From a checkpoint of a small transformer trained on Wikipedia.
Size: width 160, 5 heads of 32 (1 for keys and values), vocabulary 683, 4.42M parameters.
Training: a variant of Adam for these matrices, 136M tokens.
Each number is 128 + 32 x the weight over its row's rms, rounded and kept within 0 to 255. Layers, rows and columns count from 0. Numbers have three digits each. The size before them is the row's rms in percent of the matrix's.

# layer 6 MLP down, 160x640, rms 0.033, rows 109-159, columns 448-511
098:199135168095161106120094150144087080144048115169121105127117141115162127141147139080176141103083138089180102111134091147145132133176152049144057104133118144144133086149089110168126141167132133
098:134101135136125118159123134103147121106154144149143101118175133156129175157073139110165174154144109146123095146140167146138153143187131132107163178110111100139113088172163115146137183125075104
099:164118152138090069128151124103186102137137048072178124117135157150129145129137080115112157125046085172066132144112149139163143160075062098164145104149106141097140139096102154210099134077104128
101:121148174145133136104128118080101117132101114154097113125157114109130177146089116160104141093139139157172101112131152092138186135126150115131128141098112068134120077118125043181119129087155166
095:174096160015169113160144120126102160137140135159164150129158093118126090085161186090156181108085101029106171081098107102174094150122146108105132132140121103110096120091148095173100090026122067
097:066113139182138125148142141148142145127102075131106134112098157222115093084182073115148143107093150090117159146159151107081115112126130183128092154133150123160126090152081147057072082117139199
100:069130090107182137184163109092114130111154126139107156075184053164142128136095108104066120137175138146159119149149035173156199097174088143100116150090061098099126181138134183118120166093138106
090:119107132083093122118104098133136126126113156158085126104136106174097166163128085167174086141167170124172150154172107106086163116157099156136114165134092091114130108086125153149130123082123212
104:131139130128126099102070087098156130088140148153083150094099146184059134079147094082180120090142195078098124083205084090144133128165153195037157101123164144128132114168200118101139110179134090
102:119173082116188168117152168115114123178131142138090185108064131087084080194100133097116079158195217142122082177199123195088155094143169145131109139087110151117129204125094080148135124129142137
104:096175104085171137158161086163136100138134120088200150118163161140114138105132089157158142164099141094129172088084096087127104187121094061154107138127128170163155153143112089144057117150136126
098:120120073182172137108153149169157150175087160083145115125186127142143108129120112106130155134077146101111139109109112156102175108129125095186151097167076145193118135114145132084107078181215169
100:108160143163166068161126178160088181125121131097081170109072094138105177127064061181108065184132117152132102144177096131106186082128148141130195162102175048190082111154147171140140183143115118
105:154122135205090179141125201155112124221128107164133155122174070108074091058100178197168157089103112146102209086114154143131125132159177139201093136147194148079066123131145078146142183125148145
099:140131086061027107118102116169178143112093071131111159196090130112094138103183143145142179185108127125097121097114125108112117095092110093108087102140106173112101126147108094144135086128076098
094:147067132161130134183125115083117156054128169165107097061134119100146165161116117070055106104145126143185148122151144166122147116138124126124139220119096073128132131150132139124095149165191160
099:117101180169122127144133150142116089121158111085104079094162102159165053096163135143144182097112149107204116108084135097145187100127135136174094093073086075178137096157133149164143157073079081
101:102095153134152125134056131170112154101121106134127102064103167103176120100150138150117185109090110071098135050143106101154107122092134146175110061121166141196091099163099131144144098120104110
097:127166098083100117109128092103139101127133117149128158109165120191133195145134075126103143154133135114176121083176176149110166088127145152168128112086124045046129159076110137108093133053155197
110:134201074078118164150160131104071133090130105145115178109092142125112110170109081125148148107176073184148095142116108106069156137134113112113118130100125160206096145107153087103141136104143117
104:146090184154053183129105191145163140147151146112120165118134125103105075053177193192119149092124123115133125054068111134185050125092108152117086159108088100163140136114103162103098071138131144
093:076136111143200123132141149139154153101126174074107090094119162161109144182147132100119109137109155223187095137096182093130189075158177122152149089130133098137160123108125145164099127155166115
094:172142096098059115161142122168184118177089080101102165188134106144123171151163137125151122113103140117108116161111126078136113126128151106110106144159156121147154126165109097119113117100060111
105:164101161141139077121079130135091163106102139118159145113116123092134192177145104117168094174148150166210194137119137085122068126149154166085144153097154105115129090095120087175110156110140181
108:118083129156100093121161098107121145130109121048127180108184082125113137155136102103102106143136133123147134150152118091146163052084138080129163115112071107118145174115110083145098093089105128
109:103128126115131139156130109139167150087138156151149089090147143158154140165114137114048180160123068166110066149123166129161134137132155152102176170173132119081152079115170143110140128150110129
100:122105120138167140103149176144180135142100144150099130177124113133174132156144170137166138126089088172172049189049196131112123178142172087103161102130134148089106125162116140114089126110094097
105:171124132100156124154121090079146132118180143074146138100168129055089103145064136116157090149091138097137114183175124089166045151159133071146111089151119109082190177223132167151110073127148168
100:120141126108102159136150105130123098104092179161170139096087133126126126182141136082139120185135111142186074168135130143144113098132135097149105144132110118170125170097107132181112164177101132
102:105164082110098129137176084141125154077161144082128093139174128134158043083128220129085126111117163095152166146131132152134109128068084058087135115072113194142116153210101116125099113187185074
098:137132069138124076098104073130066100014141142143133151098069076138153206109115164124194203073135143148184154114176117081199135134116125174127136137148151104077124080110121043089136122156105159
099:114143107127128056095046167134154140128115187096164152119141126110116118105149129153066110151101124079141068103071161113103162132082103114122114134156081053173140090136096207144124093144119151
098:114093070132143138077101178133100140073099161117144147116128166134148097178089141154149139110131127118086153102119144156139127103119093094096086145150127148140153090162079103138151115133086107
094:125189097133080116099174107100164071086137152163103162086137142150179143136101141166120121150194133167146086159134174104175148124094152143175111146101041212145139102084171167128168130102120109
106:094105111105144149106099085159118076132155205086141141113161159145095151106140064124155120151158128115103139125166107111091129161156176128158119132130109160190155113095118166100097096109172138
106:108158120113171133080147143181126100125144096122128123131162175105146138169198122167149133195096081141142167113082141113129156131155185115134151160103204177218132132112136144107097108149092091
098:123105000119132110208162146093235188072117100175119105197107110112156108108113146112137155120118152104100122158162117133160147142120080139113104183122161150203129097070138171147081148116129172
096:068128102148095121078161142109135173106074095094091096128118184159134128116110132145083149155082100153074131085105168147043110124183075150128111090114059112086141143129127194137156139145187151
111:106130135143123105112139153142121095111120181119095216152144187119150172159112134133109121092075131170090138104127114073072097128081118183160139079142092094095129125124108166133146104124121145
098:095180107086098063117131129146090110128158156116119119141129167139133178114113116129151123097138155109094167091118140138168180131174131148110146090136176051105167078183131053048123170119146066
095:066133147108120150098136116067125127078124138130108087124072162163077157131087096108123139189146107190072134118114077185114110139169080166091136139155206071150163158135158148097080059188180075
100:178098134142153140104142167130081128100121102069171085159115132129046161065118134105138134109114066094158195117109168152117082130135102107119144170134153149142124064121081135110161119171095097
113:130142148135140178095128105167149101099160079123134117108112147121122112056199118170159118054124140099133071113114149103133102041113122055155113112086138149152072119048088180159077091073110064
101:156161121156150190149116106138140141114119132190126122107154157130071118143106148124113142078141116195142081174135179101157137126174129157067129130155104158144084125133173127109122120170113127
093:146147113199165146140123135156151130184143166134159154129185177171058206162139090116079108095175072128085210156111118106103076031206192136150132217113135089145095164100121155112153164112084133
100:105107137165119145091098165129082194100109096157097098122113082137139088100184120152121152112108092079152092197121106179115099162118167131134124080107125166208118143109104103131092131129175149
098:052131125171140118138126133092117117108140107117111114140109103131174136063114156153116085120130176103153139171124118195147105091105173080132112042078108141086121096125126131181161136125104105
105:150086111164125123106128148157116179131199155176148123129164133130080119163106083110165133104101143157185193173125180095138151091163092184168130163069189140086142141113145137056088174156152172
100:100122164116113147112078202157114140147141109139131115121131174021139140148144112173090117114097122113172125143068126081113131138124126127150136123110180083092115095142103114128109201101102089
100:108081118175123072111167109141106112136139077077089117170171145179130105154111111161161107107145153106136170108193122137119051166114108086120146121156187105134145126145083165102116161175134123
098:036113141164119113113166078109163120057153163178139185091153116142099102110139127171111083075121154149136072168088157151147149166122134033122068116085118109122094101132077147113164194142125032